python train.py --norm="rmsnorm" --norm_eps=1e-05 --rope_theta=10000.0 --rope_fraction=1.0
Each number is 50 + 12 x the weight over its row's rms, rounded and kept within 0 to 99. Layers, rows and columns count from 0. The size before them is the row's rms in percent of the matrix's.

# layer 4 attention value, 64x256, rms 0.172, rows 31-61, columns 192-223
098:48 44 53 64 36 47 54 51 52 36 44 60 65 44 57 35 59 51 62 46 47 59 63 42 37 62 57 61 30 53 50 57
098:55 67 44 66 45 65 31 50 41 40 57 45 46 65 49 38 55 61 77 44 58 49 54 52 50 43 50 50 62 51 51 70
099:31 55 71 41 56 49 59 59 47 31 59 42 58 50 42 47 38 38 63 42 68 84 45 50 59 39 48 55 40 28 45 58
099:62 32 43 58 60 54 65 40 55 47 56 51 31 43 36 50 47 50 50 46 47 52 22 60 38 50 46 45 42 42 55 70
092:41 47 51 42 54 40 47 66 55 51 37 22 40 50 40 50 61 50 33 31 52 40 47 47 47 69 45 52 42 58 55 40
097:54 49 40 43 64 40 50 28 45 65 41 49 71 62 55 29 48 52 38 45 71 25 52 51 40 75 31 51 48 57 61 48
098:58 32 50 36 50 31 81 69 40 62 40 70 65 16 66 47 39 60 43 49 37 28 68 51 34 23 49 37 51 56 58 64
105:50 46 51 56 51 62 59 43 40 68 46 71 51 22 56 39 59 60 47 43 57 30 67 53 64 71 41 62 67 59 36 34
103:63 43 56 46 55 17 68 45 56 64 55 33 51 58 46 49 49 29 42 25 57 45 60 27 54 55 29 53 51 66 47 63
096:72 36 57 43 68 60 42 55 42 52 47 37 58 28 46 25 49 69 32 39 55 51 63 70 36 69 47 34 43 23 54 54
104:60 38 47 55 52 61 50 48 55 24 48 44 47 68 46 35 42 58 63 62 50 50 57 46 57 57 56 46 49 69 43 59
103:49 53 45 41 57 51 52 41 39 72 55 49 36 52 56 51 27 62 67 33 46 65 52 47 34 54 50 73 42 34 45 45
104:50 73 48 37 45 66 50 41 35 31 48 59 54 44 61 51 46 51 30 49 63 51 57 53 45 47 46 18 59 49 68 62
105:60 34 40 26 41 54 37 72 58 43 35 55 55 70 40 51 51 37 59 63 39 08 61 48 54 38 51 59 32 36 56 53
097:59 45 58 58 46 58 35 39 43 45 49 38 27 38 55 48 45 48 29 63 64 38 41 51 57 46 63 54 59 52 46 41
098:45 41 57 15 57 43 59 43 50 50 61 43 52 38 50 61 52 58 58 56 53 63 78 41 70 43 36 59 49 70 58 35
099:60 57 38 51 39 38 51 47 41 61 29 36 49 64 66 56 46 52 66 52 16 37 49 63 64 65 52 52 58 52 41 79
099:66 48 60 44 41 47 48 68 63 73 59 45 41 43 58 47 44 60 36 45 56 36 69 22 32 39 41 65 64 58 60 42
092:33 44 38 53 37 41 59 45 51 46 54 43 52 46 47 38 42 60 39 53 58 48 29 51 52 37 37 42 46 52 48 53
098:50 51 72 50 40 39 47 50 53 39 56 42 59 28 50 46 63 38 39 49 34 56 66 64 48 58 45 52 66 65 66 50
100:47 50 45 08 59 66 39 63 37 31 66 50 62 43 60 49 52 52 60 59 55 49 62 47 58 61 67 63 35 49 47 72
102:50 53 58 74 41 70 47 54 44 81 55 43 36 52 50 47 48 44 61 57 57 62 69 40 27 33 47 39 42 32 60 49
096:59 59 53 53 60 59 42 54 42 48 69 40 43 53 47 42 39 26 17 68 57 57 73 48 52 50 49 37 43 53 38 78
100:62 53 75 59 53 76 44 56 46 38 30 48 49 63 33 54 55 49 49 48 52 25 50 55 47 22 49 27 60 40 48 45
097:60 62 63 44 51 44 48 32 56 18 53 56 42 67 43 43 52 65 59 37 31 44 62 33 39 56 49 80 51 38 51 60
100:49 66 43 58 43 72 42 40 62 19 28 54 31 35 45 55 44 50 50 46 69 32 36 55 26 36 54 55 34 56 55 47
101:70 33 57 21 46 50 47 55 58 56 38 61 52 55 45 56 47 43 46 56 70 46 45 28 41 28 41 40 36 55 61 58
105:66 60 56 37 54 50 49 37 60 77 76 53 37 53 53 56 46 42 58 71 59 53 51 42 69 73 59 63 54 57 57 51
104:46 60 69 54 49 65 68 48 40 26 49 54 47 55 34 44 53 37 64 54 59 71 51 52 74 51 48 61 45 78 46 45
102:66 59 44 66 47 68 40 54 59 62 38 31 60 40 47 62 48 70 56 45 57 45 45 49 21 39 52 45 35 54 49 60
096:47 33 40 37 46 56 56 45 56 52 63 36 37 68 41 50 55 39 64 56 46 56 51 60 20 53 64 58 63 53 55 48
# layer 4 attention output (transposed), 384x256, rms 0.18, rows 31-61,95-125,159-189,223-252,287-316,351-380, columns 192-223
091:56 31 63 43 57 46 59 49 29 37 57 57 54 50 36 39 46 55 53 37 61 67 52 14 55 62 68 47 81 51 42 60
092:45 56 36 56 74 14 57 44 15 42 66 73 53 40 38 47 34 31 41 47 51 66 44 55 55 57 52 50 54 59 53 50
088:63 38 54 51 72 28 34 45 61 49 59 68 55 59 58 42 25 35 39 37 61 43 39 60 41 64 49 36 47 66 52 61
085:37 54 67 44 51 45 49 43 34 45 75 32 52 66 50 48 37 57 51 39 54 49 59 37 64 53 02 46 45 50 40 42
088:45 39 62 56 40 69 69 53 39 51 68 54 52 50 56 35 67 53 47 41 63 54 49 42 41 44 46 48 58 51 41 52
086:59 40 45 43 51 64 41 41 51 57 53 54 50 53 45 65 54 24 55 53 43 58 35 45 56 41 52 63 58 40 50 49
085:16 52 59 62 42 45 76 46 27 44 51 70 29 75 49 39 42 53 35 63 72 61 52 36 53 53 54 55 41 59 56 46
081:41 37 43 48 56 51 63 55 73 50 51 47 31 51 66 55 34 27 69 41 46 52 45 33 42 42 19 54 60 27 57 38
084:41 47 32 65 56 44 52 26 29 35 43 55 22 44 48 57 69 55 62 56 51 46 53 41 47 50 49 47 48 64 27 54
096:57 72 33 58 55 53 27 27 52 40 46 72 44 64 48 38 51 61 47 63 62 50 64 52 39 43 65 44 55 77 51 39
084:34 34 56 44 51 65 62 45 49 53 48 45 55 48 19 68 49 25 50 39 37 58 50 63 58 41 23 45 24 58 57 41
091:47 44 46 62 68 47 51 56 40 57 54 61 64 72 61 45 58 25 32 63 69 65 56 44 50 48 57 43 60 67 29 42
086:40 61 40 24 66 53 22 56 40 50 42 40 53 36 34 56 52 46 53 22 40 49 53 51 43 63 65 61 47 51 74 33
089:35 31 52 57 49 44 56 57 47 73 58 35 40 24 20 47 47 41 52 61 42 53 52 46 63 62 43 50 35 72 38 29
084:42 42 65 56 44 52 34 47 34 49 47 48 52 42 60 39 43 60 58 45 21 45 59 56 50 61 33 69 26 35 57 54
087:60 42 42 38 34 48 44 40 46 45 34 40 74 43 58 51 37 45 66 49 37 41 58 44 41 77 67 57 74 50 58 58
089:54 29 39 54 42 28 48 42 56 65 40 55 51 40 38 50 39 43 42 48 39 62 53 45 59 61 71 46 57 36 35 47
088:40 43 49 62 58 39 58 52 27 43 34 64 46 57 53 75 60 54 45 52 58 46 40 59 49 38 51 44 52 48 24 64
083:53 52 60 34 49 23 40 39 46 55 46 42 40 44 37 52 72 38 54 44 52 43 52 41 47 54 23 69 32 59 55 48
087:53 69 70 47 65 43 46 69 57 42 61 54 48 46 52 48 53 58 49 37 76 53 33 51 47 66 63 47 77 58 42 52
087:59 69 52 36 28 61 50 48 70 59 60 51 51 42 51 42 57 47 40 32 35 53 53 51 63 30 67 49 52 34 59 51
093:34 68 48 69 38 38 49 72 53 49 82 45 61 50 47 53 45 28 40 28 33 33 49 65 57 46 39 32 50 65 26 64
083:75 42 52 39 57 72 26 58 54 40 56 54 36 39 35 43 58 60 47 46 43 70 44 64 40 53 59 55 40 60 55 34
085:52 49 51 53 65 33 56 56 40 39 46 43 61 56 54 54 54 26 60 54 45 51 58 42 47 30 53 44 38 34 59 36
090:53 49 60 43 55 59 35 46 37 50 56 61 63 58 70 53 52 29 52 60 48 70 41 27 54 60 35 37 48 28 71 45
085:60 47 44 44 50 32 37 55 50 51 44 58 58 46 50 57 37 28 40 59 65 39 52 75 47 43 62 51 25 52 37 49
088:60 46 26 60 36 68 48 78 54 50 57 57 49 53 56 61 37 49 50 64 49 58 60 67 52 64 41 51 56 37 61 49
091:38 31 44 44 53 65 53 53 44 58 46 31 43 56 34 50 42 39 50 58 38 52 42 35 48 42 61 59 29 61 31 37
090:38 42 48 44 52 48 48 44 47 62 45 38 61 47 61 49 28 53 65 52 45 63 56 46 59 36 60 41 66 43 61 54
081:38 59 46 48 38 45 61 74 49 37 53 77 59 59 66 48 39 76 50 43 60 45 51 70 25 65 51 51 89 47 31 57
080:56 61 65 40 23 32 55 49 56 47 19 55 49 51 48 45 29 59 67 46 51 51 42 54 45 56 42 44 37 50 32 48
130:53 69 71 47 51 33 64 27 44 56 53 35 45 40 33 74 60 56 48 58 59 55 45 40 41 61 58 51 59 52 47 68
121:57 45 59 50 60 33 60 39 45 49 57 74 58 45 44 43 26 62 44 31 41 80 40 55 51 63 41 52 44 38 50 65
124:56 50 43 57 46 47 44 37 70 48 34 49 42 58 41 51 48 45 38 39 59 45 40 63 38 65 60 53 40 54 57 35
120:19 49 57 46 42 43 51 59 30 53 67 48 62 64 41 48 35 48 60 31 68 60 64 43 53 41 36 53 46 41 68 49
098:30 59 94 58 26 55 57 34 52 36 44 61 62 34 43 21 53 47 41 66 36 48 44 34 60 60 66 61 64 54 57 50
130:55 61 33 34 27 70 60 46 46 40 51 60 41 70 47 44 46 27 37 55 51 56 32 41 57 41 63 68 51 51 38 48
122:46 66 49 71 46 57 49 52 34 45 45 62 54 79 34 58 24 58 59 60 72 66 45 49 63 59 55 60 11 64 47 63
110:51 55 27 50 61 41 37 53 77 55 51 34 32 46 72 37 29 37 48 43 30 49 65 49 29 47 34 61 64 41 49 36
130:44 49 26 65 61 61 38 43 37 39 42 55 38 35 41 42 53 47 76 74 39 49 45 29 47 61 46 35 49 45 39 55
114:57 60 28 53 60 44 34 26 61 55 57 60 50 66 37 37 59 55 63 53 57 46 42 58 44 41 49 38 44 59 43 35
133:46 48 60 53 57 63 54 34 41 58 36 58 60 44 41 43 50 32 61 46 46 60 61 82 40 44 45 47 27 47 76 63
128:48 52 47 33 62 45 52 46 44 62 34 54 71 70 34 49 56 22 52 54 57 69 49 63 60 37 45 43 39 56 64 23
119:41 70 72 27 62 47 27 55 36 59 53 58 45 30 19 57 63 41 30 28 56 38 43 57 50 82 52 50 65 56 66 40
140:43 25 45 63 58 41 65 51 43 92 55 30 26 32 41 45 43 62 43 68 39 67 34 48 58 68 42 46 47 69 24 46
121:46 36 47 55 46 54 52 73 43 48 52 34 73 59 54 52 73 66 42 35 31 42 62 50 41 56 48 53 28 45 43 43
117:43 46 48 44 38 44 61 33 25 37 54 48 55 54 62 63 43 26 42 49 50 68 57 39 58 59 57 41 70 31 76 43
120:37 46 47 56 62 32 58 61 46 45 52 53 56 56 50 41 27 57 43 48 44 73 46 57 61 43 59 39 60 48 47 41
131:52 72 33 60 39 48 50 40 49 45 40 52 47 65 44 69 41 69 44 31 61 52 48 61 43 35 42 39 69 46 21 35
127:57 47 61 39 43 42 50 50 53 52 47 47 59 44 32 73 62 64 40 69 46 56 48 45 52 38 45 46 32 52 62 38
124:61 68 74 42 50 39 47 49 72 29 71 47 21 56 64 51 75 46 43 58 76 51 27 30 40 37 56 51 53 55 52 45
121:64 63 66 40 41 53 58 45 58 56 59 48 28 57 59 39 43 52 55 43 41 52 42 41 38 60 68 66 44 35 49 53
118:33 73 64 46 47 43 39 42 46 48 67 39 61 54 60 54 57 51 44 22 46 31 55 48 78 42 35 43 53 45 40 81
127:65 60 31 33 64 72 31 67 58 49 45 50 25 60 56 39 41 59 53 28 47 60 60 47 38 64 53 48 34 45 66 22
120:44 47 32 43 46 35 42 57 53 26 58 49 64 53 45 42 60 61 60 69 37 51 35 45 43 45 50 60 35 53 37 21
115:55 53 60 56 52 49 48 61 36 42 57 52 47 50 78 65 49 50 39 55 43 68 43 51 57 60 37 30 38 45 50 43
111:37 42 52 72 51 36 61 54 41 37 63 50 47 48 41 45 54 28 64 60 63 32 43 41 46 49 60 46 40 40 63 52
139:44 45 20 53 38 52 41 49 61 40 53 52 60 53 36 54 47 55 55 75 44 45 66 42 32 52 48 51 49 48 73 43
137:52 39 69 51 50 56 66 51 58 39 44 33 37 52 23 58 50 50 43 52 45 67 46 46 54 39 58 31 35 60 41 41
111:48 53 40 53 50 31 59 27 41 68 54 43 52 57 54 51 40 52 58 48 56 86 39 67 48 42 42 47 53 41 55 49
129:41 47 39 45 45 47 61 87 41 40 44 61 56 47 57 32 56 68 40 53 55 28 49 70 49 62 54 51 66 51 39 48
135:40 47 68 40 44 45 51 71 53 60 28 48 44 56 48 38 42 61 65 69 44 36 45 65 53 42 46 28 33 60 41 49
089:58 53 59 50 55 38 54 51 45 62 62 39 61 43 34 57 75 63 61 54 54 64 55 25 56 42 67 51 57 50 57 72
088:46 51 41 52 67 21 54 36 33 51 45 62 53 45 41 32 30 62 37 20 42 81 35 60 64 54 40 44 48 43 56 47
093:45 47 29 63 60 45 37 52 70 54 34 43 57 57 35 38 35 49 46 35 64 54 50 57 36 63 47 56 49 48 66 41
099:42 34 67 37 54 40 45 46 23 59 64 46 75 58 55 41 48 61 59 24 59 58 62 44 56 59 38 39 44 48 67 54
099:50 41 73 61 41 51 58 48 61 37 51 75 48 43 52 29 46 55 50 45 33 39 49 30 55 43 76 58 42 52 59 52
097:54 51 42 43 32 66 48 26 51 36 45 51 36 57 46 50 36 36 43 35 58 56 44 47 57 56 48 52 47 41 39 66
095:45 50 39 69 46 59 62 64 54 37 38 52 41 62 42 61 31 59 50 56 70 58 41 56 50 48 59 64 16 68 59 59
097:46 50 36 43 50 62 34 40 69 47 41 25 28 41 55 41 33 25 59 42 44 69 51 42 37 41 52 68 46 41 40 31
103:46 58 22 64 54 49 35 29 49 44 56 72 34 44 39 49 49 40 74 62 48 51 49 42 31 55 52 30 50 54 34 65
095:50 52 44 45 65 56 51 36 51 62 60 63 43 49 49 20 50 34 62 55 69 53 53 51 43 58 54 45 38 63 48 40
099:39 50 54 53 31 53 66 38 50 55 43 43 38 32 65 31 64 37 43 14 36 55 64 88 53 36 35 47 35 48 63 55
091:59 49 49 42 60 33 56 53 36 69 38 59 60 65 47 48 56 33 59 55 50 59 49 53 41 41 54 47 42 68 50 17
105:36 68 56 30 64 46 35 53 36 63 63 48 57 41 24 57 55 36 35 40 62 32 40 47 34 74 62 49 58 48 51 39
089:58 26 46 50 78 42 63 41 40 85 59 32 44 35 34 37 48 43 52 79 51 56 54 59 56 65 41 51 36 53 29 31
095:49 44 47 63 44 58 47 53 49 39 65 36 71 57 33 59 63 51 31 41 17 32 63 31 33 50 46 66 33 48 55 49
092:50 46 42 30 57 40 56 39 34 45 63 44 42 44 43 58 54 42 41 59 52 65 65 44 60 59 49 40 61 41 50 38
098:33 46 45 50 53 29 47 59 32 46 46 54 58 55 62 42 37 58 36 34 38 68 43 54 61 49 59 51 67 41 52 52
103:62 57 42 55 29 47 45 46 47 45 41 49 52 56 64 55 44 67 43 26 47 61 52 67 40 46 37 39 56 43 12 35
091:63 40 60 30 51 29 40 48 54 45 42 42 52 35 40 61 68 63 37 57 49 37 45 48 54 25 36 57 40 48 48 42
091:73 66 64 44 56 51 43 51 55 36 67 49 29 63 64 44 66 57 45 46 75 63 25 57 42 51 56 49 53 67 47 40
095:42 55 71 39 43 70 70 41 50 61 40 53 44 55 57 39 40 50 59 59 43 47 46 46 34 63 76 57 53 49 45 71
091:38 73 42 58 39 44 55 57 38 60 70 43 51 50 47 55 69 48 49 39 48 39 63 62 73 51 34 40 62 47 45 68
094:58 44 56 58 62 65 33 82 43 50 50 49 21 52 54 54 48 54 46 38 41 59 52 54 34 54 59 66 39 44 62 39
093:41 53 29 57 54 37 31 64 41 43 51 50 65 39 37 44 56 46 67 75 53 54 31 38 43 37 55 59 54 57 34 28
094:51 47 58 49 59 38 52 57 45 42 71 57 34 65 71 59 55 59 43 53 32 49 49 45 56 41 48 44 39 39 73 55
090:45 42 46 52 51 45 51 58 53 35 40 46 32 46 48 49 34 40 49 48 60 26 41 52 43 39 62 47 38 45 47 54
095:54 36 26 64 42 55 51 52 55 40 55 59 55 51 44 77 42 39 52 70 54 50 58 37 32 54 51 41 47 43 74 63
096:54 37 47 48 48 55 60 51 51 46 38 24 45 48 32 46 60 39 49 55 61 69 36 45 44 49 52 49 35 68 42 36
089:47 45 37 57 58 44 50 45 39 55 52 45 67 62 42 45 41 51 65 57 48 60 38 61 47 34 51 54 46 41 44 45
093:46 59 58 49 40 42 66 54 57 36 37 46 49 45 62 44 57 67 31 60 58 45 58 71 46 65 49 60 60 50 26 64
100:45 49 55 52 45 39 63 62 58 44 34 39 36 64 42 46 47 59 54 47 30 55 53 66 45 32 37 16 25 46 49 55
098:44 45 50 40 45 51 57 52 42 52 55 47 70 47 62 56 45 55 47 47 48 53 64 62 47 49 53 31 29 47 39 51
101:70 61 64 45 52 56 50 44 49 57 48 44 41 69 72 56 47 40 46 61 55 37 65 28 54 19 66 61 67 54 61 53
095:54 44 63 63 52 46 43 62 30 62 50 66 64 61 48 36 51 63 62 76 38 68 61 43 68 34 67 47 33 70 42 43
104:46 65 35 50 38 51 59 44 66 47 48 39 58 43 39 53 60 47 53 50 28 68 57 52 53 32 33 42 60 65 33 51
085:64 64 33 51 46 59 70 52 60 73 61 27 62 61 58 71 53 55 52 42 43 45 52 50 56 46 25 54 26 51 46 62
105:48 45 53 48 57 41 47 32 58 65 45 45 36 58 46 29 55 44 62 70 45 54 55 55 46 53 49 37 57 51 50 21
098:53 46 53 54 70 47 62 67 61 54 42 35 48 45 62 38 56 58 50 50 30 38 43 42 67 57 29 48 40 45 55 50
093:33 60 48 67 58 44 39 45 56 45 44 70 47 62 52 45 77 49 51 68 45 42 46 36 57 57 46 35 31 54 42 72
106:55 49 57 47 50 63 68 41 77 63 64 47 59 49 53 49 48 48 44 40 48 45 52 63 82 73 50 61 57 51 49 52
097:42 55 46 53 36 30 48 47 29 51 35 46 42 50 53 78 64 29 34 49 59 61 38 32 68 67 43 48 28 41 70 57
110:44 45 36 45 40 49 44 44 54 52 48 61 42 69 42 64 65 66 53 52 39 51 49 31 56 48 48 47 65 51 57 53
111:43 52 39 57 40 70 60 54 55 55 73 39 42 49 45 43 40 46 40 52 46 39 57 63 28 57 44 33 71 54 54 62
097:67 27 51 57 44 47 53 31 66 46 33 48 46 57 65 30 65 55 65 57 44 53 51 60 46 33 44 65 66 54 76 68
097:63 55 42 66 34 41 37 51 60 30 38 61 54 51 51 39 38 36 46 51 51 53 64 50 50 42 44 60 64 22 64 50
096:52 66 35 60 38 39 37 66 60 53 36 53 34 48 51 30 36 43 55 64 71 58 65 53 52 47 57 58 44 56 56 63
093:41 50 45 67 53 21 54 51 60 51 55 45 68 43 37 51 51 58 42 63 54 54 40 54 50 66 33 56 17 46 48 72
102:50 53 54 70 25 47 75 63 43 58 44 49 36 49 51 50 52 45 67 58 54 48 53 59 35 38 61 54 25 67 55 41
096:64 31 49 65 66 37 55 74 61 56 49 53 46 40 53 38 60 39 50 46 54 48 64 36 59 50 57 48 59 56 76 65
100:48 58 53 54 54 77 63 47 57 40 46 49 58 53 62 50 45 43 64 44 54 64 60 39 64 51 42 56 49 39 20 61
098:35 48 53 43 48 56 56 46 39 59 27 52 54 57 32 73 37 58 53 33 32 34 74 53 54 57 48 35 63 69 61 44
108:53 41 43 52 46 56 67 60 44 50 53 51 71 49 43 41 62 38 34 50 43 59 52 45 60 46 46 59 52 60 44 35
097:59 40 43 66 52 19 47 35 61 46 54 59 55 49 28 56 52 59 46 65 67 64 33 56 55 55 61 64 47 55 46 35
104:43 58 42 53 37 32 57 40 55 53 67 60 64 63 36 52 41 36 71 77 48 38 39 65 50 57 29 45 56 60 56 63
095:46 48 45 64 35 39 61 45 47 58 66 37 59 51 40 52 42 55 44 32 54 67 45 49 61 56 55 36 34 35 39 40
096:55 39 44 65 43 64 51 44 60 49 32 51 62 38 51 38 50 48 53 68 46 28 62 65 48 36 61 56 49 58 58 65
098:45 41 50 51 44 68 55 41 38 61 56 51 50 60 49 65 57 63 39 61 45 59 39 33 47 42 56 53 64 51 50 51
088:39 69 50 34 67 61 57 70 50 33 50 50 55 51 72 40 57 50 36 51 48 42 59 36 62 55 43 51 36 48 38 45
108:53 58 53 43 64 52 50 58 49 42 52 73 75 55 74 25 46 55 59 23 69 45 41 48 41 46 32 68 52 52 51 55
103:61 58 43 42 36 56 42 56 58 25 60 43 47 43 30 62 49 48 41 37 20 39 47 26 40 68 59 50 64 27 49 38
109:60 64 49 49 53 52 55 71 42 35 46 64 46 54 56 47 55 38 44 32 64 63 62 41 54 40 45 75 43 40 23 47
104:52 45 62 40 59 28 51 54 57 54 67 38 52 50 37 74 65 57 49 62 50 51 49 47 55 52 48 47 78 56 45 66
102:51 55 32 37 55 19 57 45 44 49 48 52 56 41 44 42 29 42 38 46 49 65 40 52 62 41 33 60 48 38 54 45
110:45 45 42 57 53 34 43 50 88 43 47 48 67 51 48 50 39 51 44 49 67 38 48 61 38 70 65 40 54 62 46 39
102:31 52 65 40 52 60 37 44 31 50 66 51 71 51 54 51 37 59 50 34 57 58 64 39 58 46 30 46 55 53 45 42
097:46 41 75 61 32 60 50 51 60 41 53 68 62 41 42 23 60 58 47 54 25 50 38 47 56 32 68 62 71 66 47 54
099:45 48 45 39 33 67 60 32 33 55 53 52 39 58 49 55 41 32 53 46 48 57 34 35 60 56 48 61 52 48 40 50
104:29 56 36 69 56 61 59 55 50 34 43 61 36 84 39 58 26 58 54 54 57 52 48 63 59 62 57 60 20 53 62 60
091:51 54 27 50 53 44 39 47 80 50 38 56 38 50 54 35 37 16 57 45 29 58 64 55 34 50 39 67 53 41 44 45
104:43 54 26 61 60 50 39 47 40 35 55 62 33 33 51 47 48 50 77 67 34 59 53 31 48 62 35 36 43 57 56 46
096:52 59 34 45 51 44 50 36 50 45 48 63 48 64 42 47 52 49 59 48 54 42 45 43 43 44 68 39 40 57 48 48
102:55 49 54 42 56 51 51 38 59 53 35 52 62 31 45 46 47 22 44 43 46 54 61 80 61 40 24 33 28 43 50 61
101:60 49 57 42 66 39 55 45 31 67 24 65 66 70 46 59 41 25 45 62 51 57 67 45 52 52 59 47 43 61 53 17
095:46 77 58 38 69 39 32 50 34 52 70 47 52 30 23 53 56 39 28 45 51 37 46 48 31 71 51 62 50 45 56 46
111:58 31 48 54 58 35 62 43 40 81 54 36 45 22 21 36 34 47 41 81 42 72 42 48 40 62 47 39 45 67 13 54
104:53 44 50 65 38 50 49 62 57 44 56 34 77 60 41 57 50 52 49 35 18 46 51 51 39 42 44 51 35 42 57 59
107:53 48 40 32 37 49 66 39 37 39 61 35 47 53 58 65 55 36 46 53 43 54 48 50 58 56 62 42 68 26 76 50
099:35 47 43 45 49 31 58 73 43 46 51 63 55 45 49 33 44 33 45 32 56 58 30 49 64 44 75 51 66 46 43 39
107:52 52 41 49 54 58 49 36 42 43 28 45 55 54 59 50 58 62 48 34 51 53 44 57 35 47 43 34 52 49 22 38
103:68 59 69 26 53 44 50 42 53 49 52 33 62 47 28 66 72 55 55 61 52 48 55 47 46 33 40 56 36 59 50 36
097:57 72 64 39 53 25 39 53 56 41 66 38 18 51 62 42 58 46 38 63 63 59 29 41 36 48 58 40 69 61 41 43
102:49 55 66 53 41 66 53 42 41 64 66 51 46 59 69 33 48 36 51 35 40 48 38 37 29 63 73 65 58 31 49 53
099:44 62 56 54 51 43 42 58 44 47 60 32 43 41 65 64 56 48 56 43 48 31 54 50 66 37 26 40 57 44 35 70
100:59 43 29 48 65 58 34 79 36 48 50 46 09 64 40 44 52 53 51 51 63 82 64 47 39 58 43 44 31 47 63 27
096:47 58 30 60 51 44 40 47 42 45 61 57 69 48 54 47 48 43 59 71 45 57 43 33 34 42 58 51 39 55 50 32
105:49 45 63 46 51 28 49 68 45 42 47 56 38 49 67 55 56 47 53 50 37 61 39 30 54 38 47 37 47 35 61 55
096:34 41 54 63 59 38 52 52 40 45 48 55 48 51 46 43 36 40 44 65 74 33 68 47 48 47 76 42 40 52 37 57
104:51 48 20 60 48 47 54 48 59 44 59 57 65 50 44 67 47 35 47 75 38 49 57 34 49 76 45 47 45 48 79 55
114:42 36 59 60 53 50 60 37 44 37 41 41 46 54 38 44 42 50 40 59 51 77 38 52 49 39 65 33 51 67 49 29
112:48 41 45 68 66 37 42 21 36 64 46 52 46 58 49 47 35 42 51 56 64 68 35 54 61 28 37 35 49 42 51 43
097:50 58 41 45 42 48 53 88 58 37 44 45 56 61 59 40 51 69 46 49 55 47 43 61 47 67 50 63 59 43 42 56
094:42 42 54 43 53 43 52 62 44 48 63 36 56 41 29 58 41 57 42 67 55 50 39 23 44 60 66 56 53 56 42 56
083:61 45 42 49 65 39 60 55 53 61 41 56 40 38 51 49 47 46 48 38 52 54 31 55 47 62 51 48 58 40 58 50
090:79 29 58 67 52 49 24 53 55 54 53 50 38 66 52 42 39 39 38 57 59 57 33 59 48 54 62 55 36 56 74 64
084:36 42 74 22 45 44 54 50 19 55 77 36 55 50 50 39 33 55 41 38 55 65 58 56 50 52 28 60 35 60 48 50
088:53 63 62 55 58 61 56 61 44 50 59 50 81 38 69 26 51 48 50 54 30 42 46 65 60 52 66 74 49 59 45 64
094:63 55 46 52 26 70 51 40 45 59 42 63 34 65 55 47 51 44 39 49 38 37 37 50 70 50 63 63 53 43 39 28
088:60 65 34 74 53 64 60 56 71 47 61 62 68 52 27 54 39 42 55 53 40 68 55 55 88 46 68 63 36 72 63 55
080:59 58 36 41 40 67 49 55 78 67 55 50 52 48 77 39 13 37 51 62 32 45 60 47 34 48 29 49 68 46 55 50
088:49 35 37 85 49 58 47 39 52 36 42 72 42 34 32 39 62 39 63 74 43 47 71 32 44 45 60 38 64 56 44 57
089:56 55 45 59 58 49 44 34 51 51 55 61 22 51 45 40 48 52 53 61 45 56 34 47 25 46 12 38 50 50 44 37
099:47 53 59 46 39 72 69 32 55 54 36 57 50 61 41 58 51 28 48 29 38 50 54 81 62 57 33 46 26 42 70 63
086:44 53 49 30 64 43 61 40 39 55 43 38 61 59 42 61 48 31 61 57 61 61 51 69 58 40 51 56 34 63 61 25
089:37 59 70 41 64 50 47 48 39 53 70 62 47 38 15 64 47 50 41 24 60 35 59 45 50 66 65 40 47 50 54 49
094:52 40 32 64 64 44 55 38 29 69 65 48 35 27 35 34 52 51 47 72 37 70 44 52 54 61 40 54 49 59 28 66
095:61 43 51 62 38 46 44 65 40 34 46 44 69 47 60 51 61 56 45 53 16 43 48 27 54 66 24 46 39 39 52 51
081:33 44 48 48 34 29 68 37 38 51 62 57 52 49 51 42 43 33 57 70 51 48 61 22 49 78 50 49 64 27 58 45
085:57 39 48 62 52 27 53 43 37 63 37 45 51 41 48 56 36 64 51 60 49 58 54 52 58 41 42 29 50 50 49 48
091:61 54 41 81 54 52 35 48 57 40 47 63 27 60 48 61 49 49 43 34 54 64 47 45 37 46 52 47 91 23 16 58
094:54 50 68 33 47 29 47 49 37 64 51 64 65 43 34 59 50 53 52 54 59 53 49 50 42 52 44 60 34 49 60 53
088:58 80 79 30 60 44 38 53 73 30 79 37 33 65 48 38 56 52 55 53 62 65 49 50 60 49 53 39 40 55 55 61
092:40 59 65 39 51 46 52 73 41 58 47 67 50 52 60 50 38 60 37 44 37 49 44 56 40 40 48 48 42 56 38 38
084:48 69 56 45 26 39 55 52 55 30 39 46 58 40 59 49 49 35 41 24 43 41 55 43 68 49 39 46 40 34 46 75
085:71 62 37 52 50 61 37 82 65 57 36 54 51 63 64 63 31 61 60 24 48 69 50 55 35 62 61 57 25 52 76 27
090:42 67 55 41 60 42 47 41 45 47 54 50 54 58 38 56 48 39 58 58 46 62 29 38 26 31 76 78 42 39 53 45
081:59 39 72 61 43 47 31 63 45 46 44 51 54 61 62 51 46 53 37 46 34 54 49 40 69 64 53 28 47 53 63 43
080:39 36 52 67 70 48 38 56 30 60 45 48 18 58 76 43 48 39 45 71 55 28 53 48 42 57 59 44 32 55 65 41
086:39 37 21 48 42 66 53 68 52 64 30 56 63 56 43 61 34 61 45 69 43 43 57 31 47 61 53 56 53 44 68 39
089:50 48 60 46 44 72 58 54 50 54 51 41 46 50 34 62 56 51 37 55 48 56 35 46 60 42 65 34 47 53 28 40
086:59 53 58 39 49 39 54 41 35 62 65 46 51 75 49 47 31 56 63 55 57 79 49 56 46 28 76 42 55 44 58 42
092:50 55 42 34 29 59 66 64 55 35 46 68 79 57 65 28 38 57 26 41 58 45 40 49 47 80 40 50 62 25 35 52